Weights of a small transformer language model: 56.2M parameters, tied embeddings.
Each number is 128 + 32 x the weight over its row's rms, rounded and kept within 0 to 255. Layers, rows and columns count from 0. The size above them is the row's rms in percent of the matrix's.

# layer 9 MLP down, 512x1792, rms 0.0343, rows 338-364, columns 1024-1279
size [ 99 104  99 101 105 103 102 107  93 100  89  95 102 106 106 102 106  98  95 101 108 100 101  91 104 102 102]
[[108 149  58 128 125 121 139 136 178  63 138 150 149 130 148  91 147 104  96  75 134 193 103 125 108  83 146 104 157  68  89  86 117 116  64  86 151 123  69 126 119 187 160  82 102  23 171 130 114 102  87 124 168  97 136  88 137 132 135 104 133 171 170 132 108 115 110 167  84  45 147 169 146 116  97 181 151 103  61 148 140 134 104 137 166 162 119 121 139 118 100 142 133 125  89  95  43 118 117 165 166 163 168 118  89  83 121 186 137  87 172 181 167  88 194 128 107  69  86 193 151  85 106  38 139 130 104 155  92 122 161 136 124 195 126  95 118 102 135 110 111 142 132 122 109  95 126 126 122 155 104 113 115 128 139 138 153 163 129  88  99 143 132 154 129 112 111 141 145 159 175  92 169 153 137 156 116 113 119 129 100 124 143  67 118 164 123 107 162 137 131 142  83  91 127  93 151 149 140  92 114 129 117 103  67 105 126 126 162 139  82 144 204 178 122 164 114  63 138 164 163 150 114 138  86 164  94 118 132 113 122  69 251 112 170 104 118 204 154 146  98 133 209 149 150 144 123 138 111 131 106 102 149 120 127  95]
 [133  85  96  81 156 109 134 148  81 141 140 119  94 147 110 177 140 120 120  94 146 118 167 122 144 107 188 160 146 163  88 104 222 122 157 125  96 134 117  95 123 192 193 130 136 100 132 103  85  99 120 118 152 145 162 141 174  72 114 126 118 109 124 147 126 110 128 156 166 165 150 135 149 184 173 112 127 101 120 122 111 128 167 125 126 172 124 144 122  78 126 190 162 121 178 172 128 143 150 115 133 116 111 118  85 120 136 108  74 149 161  87 133 112  87  79 129 184 115  91  94 188  46 195 104 164 139 163 138 126  99 111 127  68 120 105 115  89 129 168 112  83 114  88 110 106 132 130 145 157 150 132 111 161 130 128  86 104 130 150 148 136 136 123 127  82 141 138 112 111  48 137  89 167 104 125 111 105 151 147 102 158 180 109 157 106 143  73 180 168  53 106 139 160  71 106 146  97  67 122 206 118 164  86 125 140 110 116 114 145 171 113 131  60  82 129 133 127 101 126  54 190 139 121  79 113 178  81 112 123 150 161 125 142 182 143 131  82 149 121 116 102  81 147 140 139 139 153 146 117 150 112 113 127 226 123]
 [124 144 104 180  70 125  89 147 122 105  91 159 135 148 185 123 168 130 141 126 129 157 134  94  96 139 139 110 130 125 172 168 131 143 137 136 142 181 139 139 145 130 135  89  97 126 102 134 161 166 111 132 191 154 157 111 172  41 131  57 140  98 128 106  89 126 137  34  99 110 142 174 112 113 163 120 151 126 160 130 111  58  94 167 112 151 148 140 129 159 118 107 163 124 171  81 184 167  77  47 152 135  53 114 186 190 127 156 127 111 108  87  94 145 115 163 122 140 160 140 181 138 156 151 137 147 136 100 134 145 106 120 134 181  92 123  84 126 138 114 126 116 177 127 170 209 112 122 159 132  52 125  91 106 181  84 129 152  77 129 185 120 119 159 111 130 141 157  93  73  59  78 172 162 154 152  90  87 132 129  75  82 150 125  44 107 147  88 163 110 120 116 116 143 188 145 161  97 106 161 164 113 142 123 201 135 123 206  90 174  69 147 157 169  96 157 136 143 122 130 127 156 149 110 113 188 120 111 138 140 137 118  47 114  42 182 173  86 145 114 121  97  63 112  85 166  99  73  96 111 135 155 122 144 152 113]
 [128 136 173  94 201 115 144 140 167  95 135 114 131 134 163 113 148 149  75 193  81 107 123 144 170 152  70  82 145 163 166 107  87 120 113 121 138 111 106  96 118 150 122 158 134 120 125 112  14 114 147 147 130 113 129 123 133 179 118 171 122 170 135 147 142 147 129 147 137 154 109  82 131 118 117  96 112 141 111 144 108 113 141 169 127 114 115 134 132  44 129 106 158 117 161  66 119 149 103 158 130 138 145 133 177 165 164  82  92  68 104 159 105 120 157 173 165  89 116 181  92 145 117 126  90  87  90 132 102  65 140 106 162  92 126  90  97 144 108  76 105 200  69 160 140 180 140 142 120 129 154 129 166 137 119 191 126  85  63 133 116 131  54 101 160 122  92 110  47  88 102 122  93 148 119 151 113 149 137 118  92  99  94 198 180 124 117 117  77 117 109 110 111  98 122 152 172 159  76 117 130 115 228 131  95 155 111 105 181 135 119  81 188 120 146 129 131 152  76 135   0 187 154 139 113 104 176  88 114 149 177 154 113 127  92  92 123  72 117 125 108 110 168 144 123 155  98 142 100 123 173  87  98 145 107 121]
 [114 101 121 136 158 143 107 151 142 132 157 115  91 125 118 143 118 122 155 180 101  72 117 124 177 162 138 122 103 119 204 131 134 144 117 116 103  91 147 119 128 138 116 116 146  93 125 113 133 142 134 123 147 165 112 153 119 178 103 147 174 109 104 141  51 152  93 143  65 168 132 115 141 127 150 171  83 132 147  99 106 150  90 133  80 204 121 162 135  78 123 104 175 114 150 135 132 152 159 108 114 141  95 176 143 125 144  99 127 160 127 121 127 121 177 126 156 167 119  50 161 158 124 119 110 129 102 111 103 135 154 123 124 154 122 203 111 130 174 120 108 196 116 185 118 140 130 114 128  71 167 128 101 120 150 112 185 147 132 159 126 119 117  83 149 139 147 135 167 108 144 130 113 153 138 113 175  95 104  36 102 177 181 130 137 133 113 108 144 153  93 133 121 157 120 116 145 126 163 103  83 150 137  82 110 142 121 115 145 208 170 160  49 118 108 128 159 149 178 126 201 161 160 131 166  70 111 122 128 157  84  94 117 166  78 107 115 211 149 114 163 117 102 114 114 139 113  92 132 144 175  74 152 128 191  97]
 [139  79 129  75 174 134 150 153 106 120  97  77 102 136 113 165  86 133 162 164 143 127 202 121  87 116 109 150  74 199  70 114 138 168  81 150 191 139 147 102 104 124 142 147 123  96 202 151 122  67 110 125 138 144 131 142 166 109 133 106 187  83 127 101 109 187 151 148 139 105 135 101 120 131  88 135 171 130  98 108 177 133 143  96 124  93 122 178 110 181 123 202 166 134 175 123  83 132 123 121 137  94 128  77 161 107 118 103 118 150 120 113 127 138 105 121 144 117  91 112  58 197  67  95 136 126 128 135 133 104 139 121 157 113 105 159 115 174  91  84  98 141 107 158 148 107 112 149 103 168  99 202 107  98 140 164 121 197 106 134 108 123 150 102 121 142 133 113  97 136 138 121 144 147 156 115  82 166  99 105 142 127 125 122 114 181 139 145  91  88 139 103  81  80  83 149 109 104  67 132 122 125 106 141 143 116 126  67 136  78 105 167 178  68  82 135 163 141 188 223 113 225 144  88  95 156 110 163 164 104 126 126 174 159 126 120 120 107 130 113 148 163 127 109 125 128 208 219  47 166 121 112  60 115 131 144]
 [175 191 166 130 154 111 171 144 141 130 140 129 173 157 108 177 179 143 144 118 129 156 143 135 118  83  57 171  95 119 119  97 104 117 169 126 151 106 124  76 105 146 123 151 101  59 122 202 131 106 100 134 146 153 172 174 188  83 141 133 101 109 115 133 159 116 118  90 104 143 126 125  94 122 108 162 108 127  78 144 122 129 131 152 170 181 149 155 140 164 151 131 126  67 133  87  76 175 161  82 156 156 110 120 148 127  99 121  92 113 173 116  97 132 137 189 139 103 102 132  75 132 108  65 122 162 174  80 132 113 175 133 149 128 142 148  83 137 120 126 139 120 137 145 147 168 111 131 113 117  65 138 107 145 120 148 119  53 111 130 116 132 154 119 123 136  57 136 127 138 162  83 104 161 147 132 151  35 163 126 130 200 153 167 121  85  97 145 134 133  66  91 103  61 115 142 161 168 163 143 114 117 122 124 116 102 190 103 173 157 126 103 164 128  92 121 166 121  81 106  97 220  87 147 130 186 144 124 117 156 141 179 121 170 149 136 124 109 197 158 150 108 104 133 137 112 125 127  78 144 129 140 118 122 106  71]
 [138 132 122 103  85 141 125 147 141 164 141 129 117 112 159 147 136 149 171  54  86 166 145 150 139 206  31 103 144 154 132 135  69 179  93 135 113 154 115 193 120 126 116 157 106 118 139 110 150 169 104 154 140 134 145 122 106 144 149 130  96 182 133 190 128  72 172  90 121  92  84  86  74 147  84 188 178 119 179 153 142 138 121 166 134  93  98 164 142 102 100  89  85 101 137 136  82 104 106 147 147 120 116 115 154  63 117 140 170  82 135 128  94 134 207 105 165  84 139 147 118 107 118 162 160 138 176 111 169 104 154 127 150 137 134 158 127 152 105 106  94  94 145 119 132 173  98 112 130 159 177 139 132 158 110 143 146 202 154 148 166 149 145 147 130 106 161 167 135 144 109 150 139 134 104 193 127 102 136 111  46 120 121  99 110 139 119  92  89 110 142 177 128 110 133 127 139 120 156 121 138 118  73 144 106 127 118 140 159 154 175 136 157 168 167 182 121 139 134 137 108 115  90 136  94  89 129 127 119  98 143 107 207 168 128 114 136  91  94 148 115 128 172 115 127  92 169 137 105 141 120 131 134 116  74 114]
 [156 139 164 145 171 105 116 133  97  97  77 146 194 127 120 116  92 149 177 109  93 179 158 109  99 123  79 127 100  69  93 112 129  71 143 109  73  81 119 125 157 116 131 156 168 105 104 172 136 124 138 106 149 124 121 161  80 133 106 166  76 140 124 121 156 109 133 149 121 117 123  86 110 108 138  75 145 143 151 147 142 120 146 119 185 135  84 127 117 119 111 180 113  69 117 127 109 135 152 103 103 149  84 131 185 105 164 116 116 170 122 131  87 128 170 168 110 136 155 141 120 140 121 156 104 192 116 166 158 154 179 132 116  59 137 123  84 175 121 111 109 125 110 117 182 153 129 128 115 113 117 129 128 135 161  69 110 147 173 176 128 129 112 141  52 125 119 143 176 157 150 124 153  78  99 124 101 144 113  71 161 125 118 111  94  98  68 112  84 141 138 125 139 210 150 171  86 115 203 105 126 121 158 130 112 140 128 160 122 114 136 187  34 114 189 139 118 139 122 161 129  72 129 125 160 157 112 162  71  63 138 114  66 113 154 130 142 151 168 110 157  96 159 146 135  74 146  92 171  96  84  96 158 120 131 110]
 [ 65 109 151 133 119 132 171 140 128  96 102 149  92 190 178  99 114 149 138 148 156  99 121 106  63 138 171 123 161 150  86 160 170 169  98 132 160 112 126 198 173  93 155 153 147 180 133 103 188 166 145 116 103 134 145 136 185 163 162 187 141 166 153 193 145 172 156 153 130 154 136  80 107 139 126  96  32 147 148 155 106  99 105 118 109 175  90 179 166 174 118 129  85  79 126 118 153 126 106  73 143 199 144  97 117 160 131 164 132  44 167  97 168  71 119  60 137 146 122  45 146 112 106 100 142 134  93 120 212 104 150 115 102 106 133 130 125 136 113 101  87 164 184 168 161 123 119 129 170 127 108 165 119 124 107 111 128 133 110 122 129 128 146 107 126 110 132 191 145  79 141 116 142 110  90 157 132 101  71 182 113 110 107 131  96 168  98 129 129 114 133 126 128 178 107 113 120 124 156  82 158 150 203 112 137 105 146  46 116 157 159 151   0 155  80 129 173 116 143 168  71  91  72 139 107 127 138 114 132 187 149 121 139 126  93 130 150 195  91  93 160 148  75 103  82 133 190 162 120 111 153 147 170 134  92 117]
 [118  86 145 126 193 165 109 154 111 125  89 100  19 151 108 132 116 114 120  85  83 131 115 115 139 101  98 148 131 185 114 146 113 113 100 144  98 173 102 148 156 140 119 149 118 117 153  92 145 138 121 136 133 124 145 104  96  89  49 140 145 190 139 147 136 202 115 155 123 118 148 157 106 124 116 138 120 132  96 114 108 225 124 138 133  62 124 162 171 110 123 161 185 138 131  47  47 210  82 170 145 123 162  44 106 140 101 119 109  57 107 170  97 135 134  82 148  94 136 101 120 178 155 130 174 123 110 176 156 155 149  81  96 164 109  90  70  94 122 115 112 149 132 157 166  99 140 107 139  80 107 101 141 104 148  86 161  52 110  61 110 136 103 106 103  46  99 142 188 132 142 128 105  85 136 100  82 184 123 113  89 120 123 135 111  46 153  89  75 120 119  92 152 171 149 171 162 119 144 148 186 131 192 158 100  85 116 200 128 133 139 139 175 107 143 147 169 173  99 155 161 124 152 128  94 154 148 162 138 147 113 107  77 185 150 169  64 170 111  76 120 109 118 119 138 110  99 135  72  90  66 148 137 147 168 123]
 [122 138 171 161 120 146  97  50  67 108  75 103 170 128 147 143  46 112 102 164  52 123 147 134 111 137 129 150 158 131 157  80 123 127 120 120 144 121 120 137 149  97  92  55 111 139 128 106 185 128 149 108 105 123 168 122 109  99 207 100 138 147 110 121 133 115  52 193  44 138  95 149 156 125 210  93 120 114 118 153 131 126 171 145 114  75 113 183 152  65  95 146 183 164 151 137 179 159 140 129 168  78 126 128  74 122 135 135 139 114  61 111 112 114 117 147  91 121 120 132 127 122  74 151 106 102  77 130 124 151 123  97 119 136 120  96 142 105 159 159 127 110 150 125  91  86 141 101 118 158 126 116 183 102 128 117 145 136 146  83 116 110 116 136 152 139 113 125 144 125 190 155 151  81  66  86  91 183 143 115  80 174  95 118  95  91  95 119 172  69 116 172  66  99 104  96 121 147 147 140 139 112 144 159 146 153 142 187  83 140 165 118 163 151 106 130 116 121 229 153 255 155 142 142 197 141 182 146 124 113 222 144  96  83 125 126 168 237 120 131 126 101  94 125 126 153 178 121 166  88 134 126 145  78 111  82]
 [ 73 179 102 154  89 168 133 116 142 163 117 169 102 202 146 143 132 113  76 127 134 156 118 137 186 198 149 122 182 134 168 201 108 149 161 128  98 146 109  81 132 117 129 158 127 145 175  61 203 129 119 143 150 121 111  96 182 140  96  69 176 192 138 131 105 124 139  65 127 135 143 103 156 146 175  99 162  90 156 151 134 140 150  63 147 180 114 201 150 108 146 149 185 121 104 120 170 210 110 108  95 118 141  79 141 133 109 136 106  97  70 128 125  79 133 138 139  62 104 139 109 105 128  78 145 167  79 191 157  67 132 167 102 132 128 117  81 138 134 124 198 107 148  70 109 151 139 127  99  81 180 139  64 116 121 139  33 137 153  60 118  87  52  96 118 132  85 114 129  79 136 142 187 210 166  57 115 120 132 158 105 147 103 143 111 151 165 138 105 134 128 109 161 107  76 107 125 126 183 113 215 110 119 137  98  94  88 138 142 136 123 128 131  73 148 113 116 159 143 143 131  72 135  98 142 189 155 140 153 149 151 128 109 161 170 107 125  97 147 157 109 145 101 153 114 110 105  62 113 143 164 170  85 152 156 172]
 [147 143 114 150 144 110 165 166 193 168 150 186  80 136  92 145 127 122 131 153 105  81 158 102 109 178 138 107 154 129 129  91 117 141 124 102 133 107 111 163 185 186 144  93 136  84 147 118 185 152 131 110 205 159  75 128  78 124 134  97 137 192 126 131 119 135  15 132 185 114 136 124  83 129 178 136 126 126 191 160 102  96  80 108 138 111 130 137 143 123  81 154 135 146 152 158 141 138 149 128 127 172 177 157 108 143 147 160 145  98 112 103 130 169 143 155 161 154 171 157  93 135 138 123 110  82 129 111 103 151 164 116 112 153 168 129 175  86  99 145 126 114 136  92  86  94 107 162 150 129 138 118 137  97 118 114 136 126 120  92 140 129 120 116 110 146 129 160 161 141 104 148 111 152 140 140 167 173 115  95 136 148 108 108 130 119  96 136 134 162 144 146 125 159 185 194 144 100 191 108 208 132  53 124 168 160 155 109  95 108 102 127  98 168 126  90 132 167 151 144 107 171 101 139 183 152 169 136 120 163 135 112 160 111 183 172  78 124  60  84  92 141  97 119 128 154 190 145 113 117  79 140 138 114 150 140]
 [146  79 110 124 171  66 164 106 118 119 141 145 125 149 117 112 171 135 198  51 118  92  83 131 113 126 187 144 151 133 157 130 177 120  85 111 132  56 120  76 166 168 127 135 148 145 171 125 203 105 130 136  99  96  98 106 129 142  83 181 152  70 157 130 141 157 195 160 163 165 112 123 125 125 150 116 125 139 185 140 167 159 164 168  89 153  92  82 129 126 107  99 137 132 115 124 114 114 171 105  84 143 163 127 125 123 116 137 112 125 157 122 126 143 146 138 137  91 150  80 107 127 108 124 138  94 127 144 146 117 153 118 118 134 108 138 130 121 132 149  99 135  96 159  99 140 137  72 165 169 148 104 114 104 137 143 120 146 167 168 116 117 151  87 107  44 129 111 101 173 135 188 186 141 157 114 128 132 126 129 147 134 154 105 143 162 106 136 177 108  88 120 125 124 106 138 189 140 156  89  76 131  78 144 175 147 118 156 109 100 154 105   0 102 132 124 160 131 160 130 221  69 151 129 129 112 156  60 102 121 142 133 181 151 104 141 148 119 168  97 142 119  77 140 128 144 166 189 128 117 105 151 134 165 147 194]
 [132 112 131 116 161 117 137 102 147  87 162 103 211 179 148 211 158 102  60  39 181 146 118 132 121  84 170  86  99 106 134 138 178  76 164  98 113 115 127 106  44 140  56 136  77 164 156 122 120 134 191 143 155 116  96 112 102 165  76 135  97 133 211 140 166 126 142 115  81 131 133 178 117 100 126  66 169  80 144 144 189 110 102 142 109 159 143 139 151 122 118  94  82 123 128 149 138 132 104  85 173 148 120 109 116 122 152  92 121 120  89 121 100 145 122 129 137 154 111 119 116 139 106 157 123 124 164 155  91 123 158 182  99 143 118 149  94 158 140 115  82  79 118  85 156 130 109 169 148 172 133 164 217 124  95 161 149 165 150 230 174 156  85 136 149  53 131 129 144 156  84 132 151 112 138 157 120 173 118  87 134 145 144 155  83 155  91  86 145 235 122 113 108 139 135 157 105 109 106 149 119 115 131 117 116 130 119  84 123  45 165 146 140  93 105 144 102 179 134 123 142 107 143 119 121 140 121 157 210 106 156  93 154 134  72 112  89 192 188 125 166 131 145 183 156 108 170 161 158 137 127 149 128  87 107 160]
 [132 156 167 120 139 103 160 144 102 111 226 112 133 132 138 111 116 118 134  82 123 141  88 130 126  77 167 148 127  71  96 170 126 114  98 156 134 132  91 108  81 144  87  97 122 109 169 104 169  90 142 130 125 117  44 118 116 130  98 113 173 188 106 115 133 137 163 154 163 121 122 142 166 102 187 169  89 128 115 108 188 156 132 138 103 114 109 154 122 120 112 143  85 131 141  94 106 182 105 108 108 185 173 127 133  91 159 169 103 143 107 159 109 127 144 134 196 150 132 188 109 178 113 157 168 180  72 153 145 153 137 108  84 114 139 134 122 116 153  67 116 101 158  96 101 132 137 113 172 156 133 116 133 121 147 139  77 180 171 117 124  27 120 102 134 104 101 137 146 211 150 123 130 175 124  61 136 185 135 110  73 128 153  86 154  88 167 108 106 152 157 141 112 122 123 131 151 126  94 136 134 122 177 124 125 140 136 168 123  79 144 130 124 134  68 110 148 138 124 124  44 173 139 129 181 170 132 112 176 143  85 132 185 115 151 125 120 104  93 150 118 163 142  99 132 118 127 136 119 165 111 104 133 139 173 102]
 [127 198  76 131  79  80 144 119 155 131  91 165 145 122 121  80 127 126 145 136 119  72  97  91 148 133  81 123  60 104 132  88 134 168 108 180 123 118 138 148 173 168 162 151 108 165  84 122 117 112 118 128 203 149 162 141 155 109 127 137 142  98 126  89 170 135 117 134  54 150  87 194 104 137 140 136 151 121 125 106  91 128 104 138 146 107 142 114 143 132 160 121 103 113 121 140  81 138 118 131 128 123 106 137 178 121 148  98  84 170 179 122  92 121 128 141  26 129 138 184 136 113  95 135 129 101 180  74 109 163  88 163 125 138 129  99 124 100 105 156 133 119 118 112 210 119 128 103  96 154 129 121 116 134 111 137 112  97 118  75 141  84 139 172 114  72 144 106  98 166  99  96 126 137 150 151 140 125 134  71 120 154 106 102 126 106 137 137 107 128 140 107 118 131  90  88 155 138 126 157 157 154 144 129 114 107  97 112  93 115 134  65 162 127 107 105 108 118  98 147 140  99  95 158 127  61  50 111 149 124  52 153 101 152 141 174 133  68 175 170 131 103 154 126 105 190 117 122 102 159 109 154 154 160 137 115]
 [126 137  97 127 140 119  93 146 136 136 136 177 107 135 152 167  83 166 102 122 116 143 101 138 138 121 116 160 148 148 163 219 147 114  90 113 133  82 106 126 140 133  63 114 145  80 153 136  71 152  64 121 134  87  70 163 191 156 103 132 106 175 155 147 132 128 112 149 132 128 157 177 153 128  93 153  72  90  80  96 174 169  77 128 115  96 144 165 120 134  86 143 119 140  92 106 118 122 122 102 135 139 150 195 123 116  53 102 144  60  60 107 121 116 100 114 126  67 115 214 140 158 134 111 105  83  91 130 110 158 100  95 176 122 115 123 102 132 113 149 163 136 125 162 110 150 142 108 109  71 114 127 114 142  78 138  84  70  88 112 128 125  87 139 129 162  81 135 136 153 139  91  87 128 114 162 142  93 166 102 138  85 180  98 110 207 173 145 103 172  65 125 170  91 126 101 173 110 174 162 148 126 128 127 119 157  99  96  91 182 185 165  77 130  79 153 100 115 184 133 147  56  45 136 143 106  91 111 123 164 166 142 172  67 102 111 159 105 169 113 150  63 115 114 112 138 134 171 140  87 156 150 158  71 112  96]
 [100 128 134 137 139 157 155 100 113 140 102 116 111  83 147 102 124  83 152 165 141 144 120  99 111 115 136 128 116 114 127  81  56 114 167 119 134 135 156 144 137 210 139  77 103 143 135 116 109 186 149 127  82 141  89 150 154 144 108 110 133 139 155 110 145 117  71 144 177 110 115 181 165 155 125 122 117 131 101 133  75 106  84 107 125 145 158 120 105 162  84 178 143 114 176 199  88 131 132 138 143  44 122  78 209 136 152 176  99 101 131 164 135 107  86  74 134 167 206   1 106 115  96 122 164 144 145 145 113 147 136 136 146  99 103 140 159 173 101 106 133 141  80 115 135  75 116 126 129 126 170 131 126 125  97 180 104 135 108 163 124  82 121  76 151 113 124  78 123 102 117 139  77 136 148  30 116 107 163 149  99 141 134 138 126  80 129 155 155 135 108 150 107  98  99 122 148 141  70 160 113 148 105  99 161 151 154 112 106 134 153  98  90 150 165 101 104 132 104 131  89 108 110 115 157 132 107 137 187 152 142 161 182 151 149 102 151 131  70 108 150 136 124 169 124 130 108 137 137 117 146 173 132 154 106 122]
 [ 96 184  69 122  83 129 137 111 142 132 157 124  79 118 123 125 111 119 107 141  85 144 147 146 165 130  94 159 139 109 115 157 121 151 108 101 143 172 143 149 117  82  79 123 135  83  94 135  88  78 138  98 142  90 168  85 112 114 145 121 114 228 142 138 110  73 127 104  85  87 162 141 129  96 171 116 108 109 145 119 154 163  66 117 149 151 113  97 165 141 156 130  64 102 135 141 122 166 141  79 165  72 107 113 144 106 112 114 121 155  99  87  54 139 126 166 140 173  97 155 157 144  85 139 154 127 183 171 143  93 142 151 117 108 121 119 142 154 153  66  69 113 164 110 117 136 152 151  85  99 101 120 159 127 123  94 130 202 152  59  82 142  95 159 104 137 151  64 181  59 128  17  79 152 131 171 104 166 114 128 119 121 159 141  89 141  83 136 200 145 127 174 101 115 123  90  67 176 189  95 174 112 168 119 125  66 157 209 119  86 140 117 164 129 116 190 101  95 167 163 124 149 152 166  89  70 126 158 130 150 104 144  66  87 136 127 135  93 132 155 207 131 164 121  95 125 143  90 123 113 132 151 159  93 107 149]
 [107  84 150 124  94 144 138 108 130 147 135 140  73 163 126 137 123 136 154 169 205 177 155 176 108 119 164 124 130 139 149  63  27 169 147 132 179 148  84 131 117 164 146  65 157  76 125 163  94 128 155 166 149  77 164 164 136 127 185 138 127  39 158 129  93 138 156  79 157 157 118 127 153 151 188 140  99 181 120 108  99 130 138 156  63 140 125 157 121 123 125 114 122  96 111 134 183 100 148 129 150 154 123 190 153 125 166 147 129  80 111 120 150 160 118 117  81  86 122  82 116  84 156 133 138 153 159 109 108  69 148 177 125 164 118  97 142 152  86 117 179 111 153 146 107 156 130 122 139  85 167 114 134 137  79 127  88  79 152 152 184 151  97 108  88  92  57 144 141 117  94 166 102 149 150 116 184 129 101 120 176 153 162 157 134 102 117 103 122 117 140 122 121  96  79 146 160 123 198 118 130 128 165 144 171 151 149 145 120 144 163 186  26 120 184 120 151 166 156 173  76 159 151  94 180 145  97  76 136 139 124 165 144  80  85 132 129 186 110 154 119 133 105 125 134 126 129 125  83 131 182 143 146 136 184 153]
 [123 117  73 153 137  75  80 150 150 150 137 125 145 101 153 106  98 117 129 104 110 195 137 211 163 157 166 148  87 145  69  83 101 111 109  82 149 161  57 113 156 157  97  82  77 134 101 131 114 142 114 135 128 152 125 142 106 152 129 103  67 118 222 175 157 108 131 121 177  85 104 169  55 145 121 139 114 181  84 134 149 119  93 154 126  98 128 130  93 146  97 179 119 132 160  94 170 125 133 101 107 155 181 162 174 137 125 197 155 115 160 123 129 165 162  84 145 140  73 115 129  86 115  87 114  91  67 120  80 118 124 146 148 148 105  99 142 149 119 134 158 144 116 147 127 193 104 106 125 148  64 166 155 101 126 134 110 136 102 203 158 114 148 113 152  81 161 109 170  99 130 107 156 145 127 133 138 134 120 138 101 122 152 140 164 159 121 172 138  85 138 144 156 106  93 127 105 169 132 141 158 124 110 136 183 149 143 116 110  99 108 172  48 131 118 161  93 141 148 115  48 144 128 116 108 135 136 118 108 120 139 137 154 149 133 160 140 137 116 118 112 110 211 158 113 143  94 125 110 163 143 100 110  76 101 145]
 [144  94  79 147 107 122 129 130 143 106 108 106 154 102 103 123 141 118 152 121 121 120 150  99 186 125 141 153  98 111 119  97  67 142 144 153 152 183 160 153 121 110 153 158 132 166 120 164 128 109 142 125 152 121 139 113 143  74 170 159 161 138 132  82 162  87 195 153  58  94 140 105 144 132 178 192  78 141  81 126  90  28  79  78 132 100 113 172 126 122 164 118 115 117 109  80 153 148 135 170 128 141 126  36 154 142 158 105  89 115 117 160 138 131 160 152  47 166 123  88 131  90 151 121 131 102 208  81 155 113 165 129 142 157 105 150 116 144 136 130 149 164 102 142 138 126 128  85 147 132 106 143 132 116 144 146 104 143 122 171 100  69 111  97 171 151 152 174 127 157  99 144 166 101 119 113  77 129 104 163 104 183 127 145 111 116 131  70  76 132 112 138 162 129 165 126  69 127 112  95 110 135 110 150 195 150 147 110 171 118 165 110  45 128 139 175  67  97 123 125  79 132 119 146 100 125 133 176 132  47 148 138  88 140 151 154 145 148  74 112 171 176 126 168 120 105  74 164 138 121 130 115 173 146  96 104]
 [117 135 116  75  94 157 137 147 144 107 159 136  55 127 137 136 111 148 155 154 102  99 103  76 174 145 166 150 149 208  91 104 101 196 103 138 153 122 108 116 127 159 125  93 126 132 130 121  64 199 122 140 145 193 102  85  93 151  84 137 160 114  82 171  67 105 128 123 105 123 152 116 107 112  87  35 169 128  99 108  97 189 176 122 141 150 123 163 119 142 117 116 126 136 147 130 104 136  97 115 114 164 133 165 128 135 140 206 110  70  84 110 108  96 142 117  71 135 160 120 140 173 127 166 159  87 132 143 130 172 131 136 127 105 112 111 158 167  75 126 158 128  79  76  45  90 164 128 121 185 136 122  83 161 110 149 195  98 101  91 130 125  76 127 105 210 124 169 133 183 142 132 146 150 142 113 107 145 134 122 116 113 130  88 158 143 136  69  96 220 126 113 152  89  82 127 150 116 126 155 133 139 167 127 116  99  91 161 147 104  96 149 152 149  77 110 149 128  98 118  85  84 164 110 103 184 142  88 169 127 131 119 143 153 126 157 123 148 109 164 124  99  43  97 147 146  82 138  53 111 121 118  53 152  78 133]
 [127 202 114 119  67 162 145  94 107 123 134 125  87 128 133 102  79  99 143 146 126 139 121 138 118 113 146 165 142 181 136 186 172 146 144 129 187 113  74 124  69 124 132 144 116 132  90 135 148 148  70 163  96 128 171 116 128 153 107 151 132 116 147 145 143 121 152 156 210 149 113 132 107 158  93 117  67 157 150 114 133  96  49 106  85 164 145 119 151 185 152 164 111 123  96 118 129 169 122 106 130 167 171 205  82 166 134 154 130 140 143  77 132  74 103 118 143 118 147 129 151 100 117 110 159  97 149 123 114 138  73 151 112  94 128 121 109 125  91 185 161 134 135 142  94 122  89 148 102 129 133 123  59 100 100 105 122 133 124  71 157 114 148 128 139 181 145  68 166 142  98 142 104 139 171 174 158  90 136  20 123 180 144 117 173 115  97 143 119 191  74  54 131  87 161 139 134 114 187 114 108 136  88 153 139 139 143 109  95 112 167  60 102 164 130  93 132 105 117 131  98 105 106 176 158 213 121 112  99 178 113 149 158 109 164  79 106 150 136 122 138 125 142  66 130 120  96 112 202 153  99 115 116 122 120 147]
 [124 124 139  99 201 111 167  86 110 101 157  83 155  64 119 122  56 130 118 112 150 131 140 140 171 145 162 149 147 127  92 148  93 131 142 105 132 101 182 110 140 150  94 123 190 141 143 127 146 142  84 128 166 123 147 111 115  94 185 233 113  91 115  98 166 126 163 161  87  96 177 177 177 125  97 137 123 101 171 121  92  86 163 119 174  81 126 138 127 133 124 139  95 141 128 119  88 142 191 147 123 188 164 107  89 103 108 115 117 145 142 176 124 119  56 130 170 121 136 151 102 140 104 107  99 172 121  99 150 113 137  65 182 148 128 169 119 160 157  56 131 137 101 110  89  96 129 117 105 139 145 115 139 115 134 139 122 139  98 124 104 119  91 103 160  77 187 142 131 187 146 116 154 138 116 168 144 144  74 168 169 168 136 119 187 158 123 129 186 132 146 118 126 123 143 119 144 175 134  67 115 134 111 108 166 101 196 157 106 125 107 136 166 139  96 111 178  75 137 194 151 152 160 104 142 143 146 162 107 146 166 128 145 103 189 118  77 166  25 144 117 141 172 116 154 119 149 119 151  99 140  20  60  88 162 155]]